config = dict(
    decay_fraction=0.755,
    decay_shape='linear',
    final_lr_fraction=0.0,
    train_tokens=210900000,
)
Each number is 128 + 24 x the weight over the matrix's rms, rounded and kept within 0 to 255. Layers, rows and columns count from 0.

# layer 6 MLP up, 512x128, rms 0.218, rows 422-448, columns 0-127
[[114 158 126 140 114 148 117 110 118  95 120 167  97 125 100 119 109 139 106 173 110 114 135 108 130  96 106 124 118  88 139 104 159 112 112 129 113 124 144 127 130 116 125  82 147 120 104  94 136 148 118 119 147 106 163 123 160 126 138 111 109 101 107  91 119 100 130 133 148 101 150 125 118 115 111 138 110 111 102  90 123 122 119  74 133 142 156 133 138 118  66 131 130 137 124 106 154 120 142 152 114 117 156 128 134 120 105 143 148 108 125 107 132 134 119 159 138 164 133  86 137 146 132 120 171 126 145 170]
 [184  75 120 129 124 135 161 180 135  83 132 113 129 126 154 129 148 113 141 173 135 124 165  89 124 155 117 192 133 149 143 170 125 133 103 104 151 133 162  99 110 108 140 106 131 142 103 124 146  96 165  67 110 110 154 111 168 101 131 131 142 149  96 118 126  93 171  69 106 109 152 118 152 133  94 128 114 159 122 105 149 157 143 158  90 137 130 101  93 143 148 125 135 127 138 166 153 124 105 164  65 170 128 110  90  87 147 114 177 148 134 122  90 149 122 180 136 147  81 164 163 131 122 173  81 127 141 105]
 [109 108 127  83 111 114 101 131 153 125 118 154 102 147 105 129 113 107 145 118  98 114 119 114 161  80 112 103 144 150  89 135  98 122 140 127  96 101  99 102 106 134 122 129 103 137 152 118 137  95  99 115 118 109 107 161 112 136 123  94 103 140 123 118 108 131 148 102 116 102 137 112 110 142 107 113 155 117 121 131 104 127 110 146 109  97 109 127 116 137 114 154 112 105 111  90 129 136  90 113 133 138 123 119 112 126 129 118 110 126 117 124 127  77 118 119 109 122 135 108 133 113 107 115 153 150 122 121]
 [168 102 161 163 133 132 129 104 107 178 139 176 103 111 159 140 156 135 158  83 115 105 140 126 103  82 114 107 125 102  85 150 144 164 125 147 137 159 121 139  99 159 157 114 130 128 105 113 125 102 143 147 121 138 127 130 164 101 136 126 127 118  94  74  97 115 160 141 158 138 118 127 120 130 115 146 168 162 130 154 111  84 115 132 165 144 132 169  93 139 113 135 146 137 114  65 138 138 161 161  98 113 198 159 112 114 154 128  94 157 124 164 138 137 149 166 117 160 108 154 125 167 139 132 116 149 123 135]
 [133 119 108 120 143 137 117 122 137 144 110 115 110 132 129  80 122 120 119 117 165 100 137 104 140 157 146  98 153 137 109 135 153  79 100 123 149  83 153 138 117 125 140  88 101 165 116 152 127 149 132 139 134 101 117 129 142 109 133 105 127 114 133 152 115 116 144 149 126 155 117 168 139 113 135 140  97 132 107 102 110 127 170 139 100 169  96  65 128 157 114 109 107 129  89 114  96 108 124 112  86 127 134 172 115 120 144 114 168 120 143 114 146 154 151 163 135 100 141 166 123  58 181 142 135 147 130 136]
 [158 109  93  94 111 116 145 123 134 121 118 108 130 153  67 157  97 104 105 181  88 162 174 134 111 154 172 167 109 115 127 160 153 144 141 154 111 122 107 119  91 109 140 101 127  97 107 107 136 114 104  96 102  96 131 126 106 132 161 128 183 130 153 106 132 142 145 110 160 119 106 144  98 157 150 109 152 153 150 118 126 101  80 137 165 135 149 150 128 135 143 151 158 109 115 139 128 115 115 128 119 132 128 129  81 130 157 115 100 116 105 120 172  80 106 137 128 124 110 146 140 121 157 129 168 159 147 143]
 [150 111  98  98 148  99 150 176 143 118 131  80 154 107 104 132 112 116 133  90 126 166  86 152 123 135 162 112 140 124 123 123 108 168 134 140 153 146 146 161 107 119  99 129 122 167 127 110 142 133 142 152 111 120 142 131 120 132 128 112 150 172 102 135 112 112 144 144 128 152  96 128 123 145 142 121 129 142  98 126 134 162 147 129 140 199  90 127 120 113 160 130 144 148  96  98 126 144 141  80 137 106 116  48 111 151 167 116 117 137 107  97 140 102 111 118 149 107 151 152 108 128 153 142  95 116 143 128]
 [117 130 124 143 152 138 113 133 110 141 121 127 127 126 141 111 118 159 193  79 110  89 140 120  91 149  88 151 135 118 125 145 166 131 100 119 120 109 121 131 115 169 144 150 111 151 134 140 149 107 156 162 154 129 109 143 148 126 126  82 135 113  90 137 113 136 155 154 123 116 123  85 135 185 119 109 152 147 167 113  77 139 167 144  92 149  81 131 117 148 104 141 138 133 140 112 159 103 139 116 122 122 119 168 107 131 124 118 131 168 151 113 153  83 145 117 140  98 100 167 128 159 103 103 111 110 147  87]
 [126 144 111 178 116 153 163 155 116 123 185 172 102  85 145 126 112  94 133 130 132 139 101 132 128 112  93 162 148 119 135 166 116 148 114 131 166 161 114 109 123 110 101 133 128  88 149  73 135 136 115 148 164  94 127 139 147  72 135 138 105 155 116 139 120 168 106 115 156  89 147 106  86 129 122 129 144 147 105 136 110 205 108 143 105  76 160 128 132 136 152  99 154 167  99 115 167  81 102 175  91 126 128  94 110 138 136 119 126 147 165 124 136 106 154 144 100 103 110 137 158 153 143 124 109 160 144 146]
 [134 155 142 161  96 141 136 117 135 151 151  95 115 129 131 157 127  97 114 175 123 111 124 140 134 135 118 145 130 142 159 161 124  95 139 129 128 113 101 114 166  98 107  91 122 125 118 113 139 123 155 106 125 165 157  95 106 131  99 101  97 137 149 142 145 128  88  87 143 129 156 127 123 189 111 135 166 122 129 167 117 130 156 159 106 141  66  91 145 170 127 116 166 150  93 151 138 100 178 137 129 130 135  91 126 135 138 150 127 137  95 116 166  96 118 156 122 100 149 156 125 163 131 153 109 129 168 118]
 [122 125 155 143 123 143 178 147 144 125 118 104 145 158 175 109 101 163 124 137 124 124 119 157 108 104  90 129 158 108 170 128  67 127  90 118 108  80 102 117 124 127  94 140 134 112 143 164 176 137  95 103  89 148 115 104 116 130 141 127 131 121 109  94 107 115 139  99 115 176  98 140 152 124 108 103 108 103 120 139 124 104 110 119 137  79 122 171 189 127 109 125 138 110 105 135 163 141 144 119 100 120 127  84 128 140 152 143 122 151  85 126 172 123 146 167 144 132  71 155 139 118 136 186 125 143 144 113]
 [103 116 102 109 129 112 114 161 110 155 132 127 164 152 162 120 113 178 138  94 154 130  95 143 145  93 115  79 156  99 135 117  91 150 138 146 150 109 103 153 149 160 152 121 124 177 130 126  78 139 139 141 111 149 141 125 105  97  92  92 147 158  61 133  97 115 138 125 127 145 191 117 145 127 126 122 146 116 112 147 136 105 188 133 130 146 122 129 134  95 160 115 144 141 105 150 120 147  97 114 114 116 152 153 117 164 156 108 162 150 122 147 119 159 136 123 136 168 156 160 109 144 148 114 154 129 144 134]
 [128 126  99 145 132 115 138 137 137 142 101 154  96 138 115  96  81 127 105 134 136 126 167 150  88 122 103 118 128 108  64 145 115 130 118 133 161  66  95 134 106 122  74 110 132 127 150  87 112 109 124  99 169 128  87 148  86 137 117 166 150 134 114 130 146 103 117 124 134 175 105 133 126 112 133 137 150 112 104 153 112 152 160 143  83 131 141 142  97 171 143 115 115 114 117 129  85 116  92 102 106  91 150 112 117 127 106 112 122 106 149 149 116 114 161 130 163 166 169 119 100 101 150 124 147  87 154 136]
 [148 105 114 148  94 158 118 144 135 165 140 133 142 114 175  90  76 153 116 144 146 105 109 170 119 101  89 136 129 111  96  80 107 116 160  85 129 133 155 132 136 138 142 114 116  88 112 164 123 105 110 112  88 117 136 127 159 138  80 116 112 131 139 149 125 108 128 152 129 178 110 110 155 119 120 163 124 150 118 153 128 101 122 145 139 115 130 130 161 133 147 149 154 117 105 110 110 117 167 153 108 146 120 152  92 113 172 124 121 136  85 117 151 123 125 127  91 170 125 129 136 145 176 156  95 146 172 107]
 [125 106 110 118 111 139 111  78 128 138 141 144 148 132 144 135 175 160 128  83 125  88 160 119  81  89 115 109 126  65 174 136 167 114 140 122 136 148 135 117 145 153 102 123 105 148 125 138 135 140 134 151 133 145  80 151 131 137 114  99 134  89  92 131 169 130 145 124 146 145 119  99 148 175 103  97 129 130 104 140  96 141 121 137 134 132  89 147 133 154 110 130 113 142 171 162  94 146 138 110  84 117 154 103  93  83 157  94  69 182 103 138 123  91 164 150 122 160 109 163 159 143 127 142  80 119 119 176]
 [ 88  89 121 122 132 142 139 152 137 147 123  88 136 120 100 126 134  75 145 167 114 144 165 138 140 163 145 148  99 103 156 162 116 119 103 117 111 190 137 181 107 127 168 112 125 125 123 154 138 137 128  95 105 193 130 140 155 134 134 187 161 118 174 123 156 127 180 172  94 114 101 156 116  82 112 131 138 108 156 170 124 127 171 117 106 128 114 125  98 159 123 148 135 107 122 125 134 148 128 118  86 125  74 143 126 126 117 109  98 117 149 135  56 166 143 101 165 120 147 161 139 127 149 119 110  91 130 129]
 [131 120 128 103 157 111 114 157 121 145 121 155 112 145 124 127 117 104 107 119 161 142 106 112  94 113 130 115 102 105 130 108 159 119 104 144 123 137 146 104 117 113 116 146 135 192  85 119 104 109  97 104 129 119 123 116 109 107 131 101 146 129 129 139 107 101 150 116 116 140 128 128 127 147 134 139 162 142 136 114 119  93 123 147  74 131 103 107 157 104 137 131  99 101 139 132 100 113 126 144  74 129  79  86 116 123 175 128 162 123 118  74 131  98 128 113 154 171 142 130 120 144 134 116 137 162 110 169]
 [123 122 167 123 142 148  81 161 148 110 132 135  99 138 137 119 132 135 114 177 122 147 122 168 138 127 142 113 108 138 161  99 140 130 106  88 141 176 118  85  89 128  99 138 158 123 171 120 135 137 157 130 113 146 153 148 170 149 113 144 120 115 108 123  92 138  65 146 124 175  95 125 134 126 136 121  97  95  98 118 124 157 102 132 106 133  98 116 114 141  94  76  98 119 139 128 118 141 132 113 108 105 115 158  88 140 141  95 117 119  95  92 112 119 119 127 106 170 129 138 137 149 122 104 106 130 104 114]
 [101 119 175 118 135 123 108 112 118 110 164 109 135 153 128  89 133 174 139 110  99 180 123 122 119 110 145 110 137 120  91  84  98 146 116 156 117 117 131 159 106 113 141 136 149 113 159 128 171 142 120 150 126 123 118 143 141 141  91 175 137 121 134 108 129 146 140 138 104 134  73 106 154 131 112  85 141  74 164 130 120 114 186 139 146 171 129 146 133 163 133 115 115 127 126 146 142 156 150 160 140 155  99 113 120 178 178 124 166 170 132 131  99 130 148 142 106  68 174 168  95  90 180 131 135 115 111 158]
 [149 111 128 132 108 132 138 174 132 114 134 108 147 124  93  93 143 112 115 167 109 159 179 144 131 146 144 149  68 116 125 149 111 129 155 134 147 127 127  78 113 119 125  76 131 155 125 130 162 151 158 130 114 161 142  95 103 118  72 143 149 117 131 147 106 168 177 101 112 116 163 124 135 128 118  90  92 146 154 124 133  67 139 168 128 131 109 100 115 140 136 143 148 114 139 112 109 155 130 141 113 154  62 128 139 148 155 122 125 118 150 122 138 145 155 119 130 113 106 132 158 140 171 166 121 100 146 120]
 [134 110 140 104 146 107 147 117 152 143 153 103 146 117 115 163 111 121  91 143 120 119 155 156 103  74 117 130 118 104 112  88 149 117 192 148 140 144 117 190 149 144 129  89 167 132 142 101 105 144 135 135 159 130 146 156 117 148 128 126 135 110 154 142 140 122 159 133 187 146 155 136 130 146 117 104 110 134  73 188 137  89 124 135 150 138 104 163 170 117 131 145 180 142  92 162 113 120 144 122  76 134 129  83  86  93 131 125  79 137  86 192 138  95 117 135 178 125  97 126  95 174 157 104 133 117 126 121]
 [101 142 107 161  97 115 151  89 121  99 124 114 175 116 110 130 200 131  99 164 146 108 142 131 145 145 110 158 102 131 163 122 114 129 110 117  86 116 123 124 136 121 117 119 144 115 157 107 131  86 163 174  96 142 125 130 119 144 114 105 127 104 140 137 139 136 128 180 168 139 115  87 141 114 140 113 124 121 108 151 152 118 116 117  92 144  84 157 126 192 102 125 139  69 156 126  95  82 163 177 114 140 138  92 126 217 147  95 160 153 135  59 117 165 124 107 142 142 152 146  90 117 154 156 145 158 180  98]
 [113 168 144 112 116 163 149 128 142 141 113 134 141 111 142  99 111 111 142 150 106 148 139  98 149  80 109 152 159 141 115 123 135 120 124 115 150 114 157 134 150 155  83 108 115 114 160  96 135  94 118 164 135 110 120 115  98 106  75  99 134 156  99 182  92 124 134 155 143 124 167 127 124 202 131  83  99 127 102  98 126 147 144 142 115 137 114 141 148 112 141 141 104 128 135  99 164 131 166 113 126 140  79 105 131 137 140 127  94 126 113 116  89 104  97 165 121 100 157 104 148  98 138  86 162 130 124  93]
 [125 117 106 116 150 102 130 115 126 100 149 136 120 166 118  73 126 162 138 149  95 146  55 143 122 141 121 136  88  98 101 180 137 123 117 173  90 148 151 135  84 147 157 159  91 129 154 117 129 124  93 125 140 124 127 124 147 118 113 135 154 116 117 110 136  72 125 126 134 135 135 147 181 133 126 113 119  89 120 117  94 136 145 110 131 131 133 186  87 151 132 142 154  63  94 124  83 144 100 117 152 112 104 138 131 129 157  65 160 159 160 138 161  91 171 120  95 184 133  96 128 117 140 129 156 124 118 150]
 [138  77 137 123 120  87 124  70 148 101 180 134 155  99 153 117 180 164 127 161  95 132 172 101 105 128 112 167 158 150 160 103 156 118 112 155 127 165 139 103 154 105 115 133 155  98 102 113 129 125 150 159 117  94 140 146  99 133 138 108 178 103 111 106 107  96 196 106 144 180 108 133 119 132 156 127 163 121 114 153 101 112 111 155 123 133 126 141 130 138 141 164 136 145 163 140 101 104 160 129 124 150 107 133 124 149 132 169 124 126 119 132 152 153 126 153 104 122  73 124 206 167 129 117 109 157 185 132]
 [145 141 137 105 123 143  95 129  89 162 129 109 125 125 133 123 102 137 115 120  97 143 132 146 160 100 129 110 148  70 142 125 115 119 144 110 117  62 114 123 139 141 140  94 114 129 149 148 136 113  93  85 120 120 117 140 135 117 125 122 122 117 147 145  99 131  87 138 134 164 147 123 153 152  95 119 153 121 114 115 150 116 169 117 141 182  91 144 120 142  92 127 106 136  86 129 110 127 114 108 174 129  84 152 113 126 130 150 120 121  93 107 107 101 156 118 148 182 173 110 148 157 168 134 138 149 141 107]
 [106 132 120 126 108 138 142 144 143 122 161  84 122 128  92 145 172 109 186 130 114 123  74 152 145 131 135 105 151 123 150 128 139 139 127  97 108 171 130 124 130 114 114 118 131 125 150  96 102 122 120 121 106  82 165 153 104 148 141 105 140 138 160 180 103 136 109 107 143  89 128 132 106 130 151 107 141 150 139 139 172 135 151 140 117 117 119 125 117 149 122 131 123 123 141 116 154 176 160 128 120  86  98 130 180 129 189 102  96 112 103  85 164  90 111 132 130 102 145 147 116 139 155 112 112 138 160 123]]
# layer 6 MLP down (transposed), 512x128, rms 0.204, rows 422-448, columns 0-127
[[156 137 141 116 147 113 113 107 146 123 158 112 128 147 129 104 137  99 135 107 117 179 117 111 126 146 124 157 166 177 125 149 116 134 146 129 134 125 122 120 108 130 139 145  99 144 133 126 134 127 130 117 160 127 107 134 123 139 101 128 149 135 158 179 128 162  80 112 113 180 107 138 113 113 142 113 164 181 142 137 117 117 124 120 129 120 134 132 108 131 158 112 152 131 104 138  85 143 128 106 154 107 115 115 111 123 138 133 118 141 131 131 158 105 142 119  78  99 143 149 114 133 132 111 148 124  96  76]
 [123 135 143 102  63  95 117 122 135  87 114 169 183 237 145  78 137 138 176 140 137 144 120 161 170 148 155 157 139 110 148 112 102 106 119  73 202 112 112 139 143 116 149  94 111 105 152 101 166 122 137 205 130 133 128 120 145 152 106 130 166 116 110 135 127 107 175  94 123 113 140 154 132 100 157 149  86  98 117 148 140  90  95 143 145  85 146  58 134 144 153 135 159  98 128 147 122 129 102  98 196 115 125  98 133 119  99 126 101 155 158 162 119 144  98 140 136 122 102 168 152 120 132 144 171 166 136  93]
 [122 138  99 162 146 128 147 120  98 112 134 115 150  64 170 115 147 134 126  81 143 130 133 118  73 169 118 143  88 109 170 119 146 119 102 120 161 125 133 133 143 109 125 113 136 113 117 108 124 148 160 113 141 144 142  71 106 112 136 149 149 115 122 140 133 132  93 140 148 149 120 155 131 106  96 107 102 103 122 118 117 109 156 110 105 121 159 122 143 111 139  97 114 131 142 166 117 125 160 136 128 114 106 109 156 109 117 134 130 114 140 105 124 154 120 126 141 116 137 135 125 134 148 149  81  91 120 104]
 [144 177 129  85  95 137 130 146 150 100 136  71 144 132 147 144 128 114 145 130 103 129 151 114 150 136 149 149 136  80 166  89 136 131 124 142 144 117 130  62 135 139 119 145 129 138 172 118  87 146  74 135 168 104 108 133 137 129 103 157 136 152  89 178 162 103  75 146 130 154 141 154 135 161 153  54  89 165 140 159 101 174  88 144 129 125 135 116 130 122 115 134 127 108 150 155 131 152 114 109 144 105  92 112 103 158 122 124 190 131 152 121 126 172 144 132 165 162 117 139 105 127  87 143 115 101 157 131]
 [140 154 165 137 149 137 141 101 156 126 163 133 115 107  67 136 107 170 129 138 109 152 142 141  93 126 109 141 129 136 164 102 109 131 161 124 130 145 113 110 144 109 118 147 115 108 177 147 106 150 168 114 162 120 127 151 132 150 102 158 132 154 140  95 143 127  87 135 150  73 133 130 143 116 151 136 130 120 161 109 138 123 110 124 143  94 152 143 129 113 130 127 154 129 108 141 135 140 110 139 135  94 119 114 131 141 122 127  89 145 111 138 139 112 102 116 140 152 139  93 127 161  92 137  98 133 105 129]
 [ 90 154 137 163 165 122 156 153 164 115 124 129 152 102 134 161 129 143 115  76 159 168 113 114 170 104 139 136 174  91  90  97 110  89 100 104 119 133 105 148 150 165 103 157 103 154 170 148  67 180 151 116 155 156 139  94 142 102 147 146 112 136 119 108 167 110 136 145  99 112 148 111 141 109 109 117 137 135 129 111 154 137 166  86 106 123 116 141 110 135 119 132 135 146 151 128  99 169 160 146 124 117 126 100 132 144  78 126  93 134 138 141 157 137 140 140 123 127 150 134 154 155 128  98 131 124 106 139]
 [112 151 151 116 139 192 154  61 120 152 117 151 100 105  79 129 114 128  96 163 173 100 114  96 102 134 110  95 158  96 130 130 148 112  79 114 107 132 115 112 165 129 137 144 155 140 133 149 136 122 102 109 101 126  90 141 141 140 134 145 103 103 112 128 144 155 114 123 135 143 151 150 104 123 100 151 130 144 138 142 112 142 118 101 138  77 121 131 145 133 106 132 130 110 143 126 154 114 110 153 134 149 132 163 136 144 103 100 134 108 122 138 120 153 132 126 118 131  96 161 126 134 132  94 154 168 156 113]
 [115 130 117 105 134  51 132 124 126 120 138 107 117 183 117 142 144 135 129 137 119 109  79 124 104 133  89 128 139 159 124 107 138 142 145 112 123 120 127 113 108 146 144 118 104 118 114 133 120 136 119 100 133 163 104 142 133 116 153 166 118 154 123 157 122 116  96 101 124 155 133 142 107 121 142 114 132 103 141 134 104 139 137 119 122 145  74 128 128 139 165 149  96  94 137  79 123 151 136 128 140 136 117 162 132 105 117 151 136 156 153 151 127 141 155 111 123 140  95  72 111 144 128 118 116 105 133 133]
 [117 136 126 132 146 139 119 112 109 102 131 116 160 120 109 138 151 183 125 113 118 127 130 109 121 101 127 110 117  79 145  85 140  64 119 126 133 113 162 158 123 114 161 130 152 120 174 149 130  89 107 138 132 144 142 123 109 158 114 115 160 135 133 178  78 107 118 159 122 140  39  92 141 137 133 164 158 116 132 104  98 106 159 144 113 161 122  83 171 160 119 146  92 148  99 122 158 123 104 127 105 105 108 154 147 105 139 101 121 116 139  94 118 150 130 108 146 119 146 126 140 161 116 134 111 141  97 171]
 [103 120 125 137 186 128  92 140 127 157  97 142 128 134 140 122 127 100 123 120  97 132 102 105 111 136 168 140 136 140 106 158 124 113 128 144 157 151  99 121 132 108 152 108 129 159 159 145 126 105 103  95 146  70 134 113  95 114 109 144 145 112 144 125 136 119 169 161 128 106 108  75 136  85 149 111 145 156  96 121 151 150 111 129 145 128 140 143 158 111 146 162 201 155 161 104 120 110 119 124 139 174 117 138 137 108 133 149 153 100 112 122  95 139 117 145 111 157 134 130 122 149 163 112 160 123 122 157]
 [104 157 134 131  94 157 144 118 132 150  86 145  92  77 119 119  92  99 150 152 168 133 107 125 137  30  88 130 108 170  73  98 112 164 133 148 162 105 104 121 120 103 150 120 157  98 104 107 151 157 149  54 119  95 107 157 158 115 136 127  92 129 144 122 150  79 130 147 105 158 184 119 131 158 126 144 179 124 137  94 129 138 118 134  91 138 150 116 100 110 151 122 143 137 124  93 164  99 156 147 108 147 112 155 106 177  91 158 134 141 140 142 142 115 137 146 134 107 140  98 117 142 120 143 111 114 122 117]
 [135 168 110 101 116 124 151 122 169 134 124  94 136 124 125 125 167 110 121 123 112 119  95 140 135 155 126 131 152 141 120 143 164 106 113  74 101 135 119 111 115 106 111 156 135 116 156 147 161  70 107 156 125 103 155 130 147 124 150 141 114 146 156 128 148 119 108 125 155 112 122 139 137 129 141  95  91 133 173 152 148 112  95 130 111  98 131 113 122 120 146 125 166 138 140  79  97 149 120 133 106 146 137 149 115 124 101 118 110 185 121 148 162  98 159 136 132 105  99  81 149 112 130 140 143 112 112 101]
 [131 119 116 134 146 116 121 158 165  94 167 134 166 113 121 107 180 123 150 121 119 127 124 156 148 155 119 160  98 143 148 133 113 172 149 155 107 145 104 168 144 150 184 122 114 112 122 158 137 151 165 131 104 119 143 158 183 119 120 121 125 141 168 143 120 145 135  99 144 101 111 101 121 160 165 117  81 117 115 124 128 102  57 124 112 142 119 121 141 118 165 125 135 136 135 142 106 106 134 125 113 141 107 131 147 150 115 155 131 123 119 111 124 115 110 131 114 105 101 117 141 143 106 123 131 183  82  94]
 [101 118 139 131 152 132  93 147 133 176 127 101 117  97  98 144 157 136 144 155  83 121 108 104 120 135 135  83 105 105  72 127 115 144 127 122 174 116 177 150 150 165 133 113 122 138 134 136 101 133 160 121 135 108 135  84 127 101 116 114 149 126 142 151 160 142 137 116 133 125 142 134 141 108 112 137 138 126 146 134 149 122  97 123  85 120 147 157 121 130 101 136 122 123 153 129 146 145 106 111  99 107 132  94 170 115 118 118 119 129 127 128  94 118 112  84 121 114 142  65 116 118 117 109 159 134  89 169]
 [173  85 148  84 113 123 165 109 163 160 151 133 140 156 130 104 122 134 172 122  98  78 155 140 114 130 101 122 114 155 150 153 131 144 123  88 145  98 125 104 111 142 109 152 159  89  99  78 131 129 149 110  99 137  67 158  85 108 180 129 134 130 152 141 141 135 122 134 110 108 164  83  90 164  97  87 173 133 143 172 120 162 144 103 103 137  89  95  95  89 106 166  89 143 166 125 109 100 152 156 139 118 145 163 123 109 106 172 131 129 152  90  99 128 159 115 123 137  89 146 100 180 112 126 131 102 119 126]
 [127 125 105 109  72  91 102 149 146 130 120 183 109 170 190 155 151 127 172 128 163 139 100 112 119 163 122 154 136 129 153 172 131 100 159  92 155 104 106 130 119 122 128 104  74 100 113 125 176 139 104 138 109 132 140 139 154  90  96 144 147 128 101 112 133 128 114 133 161 113 170  97 134 148 142 129 113 153 140 151 167 143 171 152 138  99 128 156 124 170 142 159 138  74 122  74 133 122 119  83 105 143 167  85 144 129  79 161  98 124 120 175 105 151  92 124  97 104 119 117 119 151 154 100 141 155 140 150]
 [142 130 178 118 137 160 137 103 123 135 176  94 126  98 138  89 134 112  90 133 127 123 134 148 121 144 144 116 122 156 111 161 111 144 137  89  96 113 122 131 111 156 151 143 134  98 136 133 145 113 106 147  85 105 123 136 179 130 119 148 121 135 110 130 117 164 125 128 131 102 138 149 126 104  81 123 128 139 132 149 137 110 131 109 126  81 105 156 116  89 178 110 130 125 123 109 136 136 112 135 156  69 119 144 111 138 119 169 115 159  88 175 127 179 107 144 109 136 116 108 100 108 111 126  87  99 117 105]
 [118 110  86 139 159 132 152 113 134 172 128 144 121 140  72 141 128 122 107  74 119 143 103  92 114 104 123 118 131 155 128 140 136 125 140 156 103 119 122 145 128 106 161  88 144 130 108 155  98 124 163  88 128 127  98 106 106 118 123 142 131 144 116 129 144 114 144 137 135  93 116 123 128 168 131 151  82 153 167 128 130 126 106 139 110 164 123 140 140  98 158 168 120 121 142 130 129 115 124 112 138 131  87 120 141 138  80 132 135 127 164 135 123 149 150 156 157 132 130 100 110 133 123  87 134 109 137 114]
 [142 166 128 144 108 115 145 124 147 132  95 144 115 114 120 136 170  57 117 141 151  98 101 170 126 124 139 142 140 112 148 151  87  72 132 121 101 135 129 135 120  93 138 124 182 165 104 103  85  81 164 125  96 100 114  98 118 144 101 115  64 167 138 138 105 109 125 111 153 127 132 125 110 118 116 122 120 122 103 175 142 130 132 129 110 111 136 106 136 130 114 134 139 127 112 119 132 109 122  96 111 107  92 120 133  94 107 145 108  69 130  99 145 119 135 119 109 138  92  73 135 152  92 119 102 130 158 115]
 [112 146 121 133 143 138  73 123 152 137 126 134 133 137 133  95 119 116 167 156  98 127 100 150 150 176 136 141 108 136 110 172 107 155 138 119 156 114 137 142 184 108 142 148  98  96 139 126 124 114 118 124 151 114 156 168 143  92 142 108 154 141 132 121 128 123 146 153 112 101 121  99 117  86 117 116 148  99 123 159 135  94 103 150 125 136 178 159 107 123 128 142  74 140 144 130 125 124 142 119 111 144  93 149 158 113 122 163 121 144  79 148 144 207 117 123 137 125 157 100 111 122 126 161 146 149 131 132]
 [ 95 121 128 138 143  88 116 153 135 143 136 155 132 176 159  88 129 140 134 157  85 137 154 115 161 142 161 174 135 132 120 129 126 123 124 103 133 125 163 133 125 160 143 100 118 150 148 112 119 173 161 150 116  87 160 132 132 130 132 161 153 120 140 129 124 120 125 142 129 126 151 113 136  97 129 124  79 146 115  74 113 112 130 147  92 115 161 166 130 138 120 139 152 144 172 168 164 154 171  78 186 114 139 164 106 107  60 141  99 152 116  91 138 117 128  98 149 114 155 142 129 139 153  95 137 154 148 150]
 [113 181  95 160 131 154  78 125 140 109  71 151 174  97 147  93 108 149 139 161 153 134 111  89 120 156 164 129 118 173 150 123 131 111 102 151 123 110 126 145 118 130 162 174 134  83  98 125 133 128  92 135 115 127 143 163 165 152 122 163 143  96 140 133 130 170 143 131 107 128 136 113 154 108 117 116 121 148 112 161 132 124 160 115 179 169 124 148 113 144  89 116 129 126 123 135 120  91 124 138 148  54 142  97 131 210 145 122 138 112 136 105 138 108 116 129 112  96 148 121 179 125 146 117 163 156  96 205]
 [106 100 139 131 149  61 148 133 105 124 125 120 119 109 133 134 131 161 125  98 142 155 149 126 119 127 137 118 134 113 127 124 119  93 108 123  97 135 104 129 132  90 161 144 161 120 119 160 169 170 141 102 115 160 143 156 148 166 157 166 153 101 162  84 127 104 129 113 143  99 137  92 136 119 184 111  68 134 129 153 127 116 126  93 126 111 118 120 140 111 134 128 124 110  87 147 127 140 108 142 157 108 167 169 139 119 111 158 151 116 130 149 165 143 183 127 132 178 113 135 110 138 110 131 122 134 149 108]
 [136  92 134 109 124 121  78 103 125 137 139 131 144 131  60 182 109  90 111 101 129  99 184 107 170 149 145 137 131 146 111 154 109 108 148 128 152 126 115 146 116 128 116 106 132 137 129 128 123 129 159 128 151 146  93 134 117 136 115 120 132 113 111 151 117 136 136 137 159 141  93 123 118 131  93 104  83 122  96  95 169 136 113 149 100 131 115 103 120  89 137 125 131 131 192 101 161  95  84  94 147 121 123 132 128 111 146 167 138 100  93  84  94 130 143  80 153  85 131  98 118 112 101  99 134 137 128 108]
 [121 123 164  98 153 158 125 139 128 116 191  73  64 133 137  96  74  94 127 126 183 149 132  86 131 172 118 137 137  86 154 145 116 121 143 146 177 141 121 152 152 121  92 148 126  77 185 165 117 104 167 143 121 142 132 194 157  92 139 158 137  76 136 140 142  94 102 150 173  99 147 117 113 178 142 129 111 138 153 131 128 129 170 133 122  98 123  89 109 115 117 110 123 173  83 176 122 132 118 137 183  84 105 115 142 123  98 116 166 161 124  69 157 152 144 138 162 165 157 150  92  99 175 136 128 118  88 153]
 [147 136 153 157 123 107 132 142 162 118 130 192 122 129  71 113 126 144 137 181 170 127 129 113 103 160 149 126 116 162 121 123 135 130 148 147 130 145 106 154 120 122 107  91 141 134  89 143 106 148 117 166 137  91 105 152  93 118 158 130 125 137  73 137 145 118 165 111 118 140 104  95 115 116 175 164  88 118  81 127 127 119 123 130 108 112 146  80 109 153 143 135 182 127 142 138  94 133 132 111  94  73 140 152 144 125 137 125 138  76 164 157 135 117  88 155 144 160 144 142 123 105 142 133 130 125 105  90]
 [152 122 125 137 149 123 115 104 103 136 119 163 162 149 113 131  99 143  83 135 155 169 164 123 113 139 151 129 119 120 114 135 116 104 135 161 168  98 147 129 142 136 139 124 148 144 133 148 164 150 133 120 141 163 130 108 174 137 106 106 115 124  71 113 121 126 142 149 156 133 146 126 154 119 100 149 123  86 126 119  97 140 127 145 126 135 142 162 153 138 107 104 107 121 116 128 138 107 127 124 125 142 155 123  74 135 122 159 128 160 138 179 108 174 128 125 123 133  95 113 155 151 102 160 122 122 133 149]]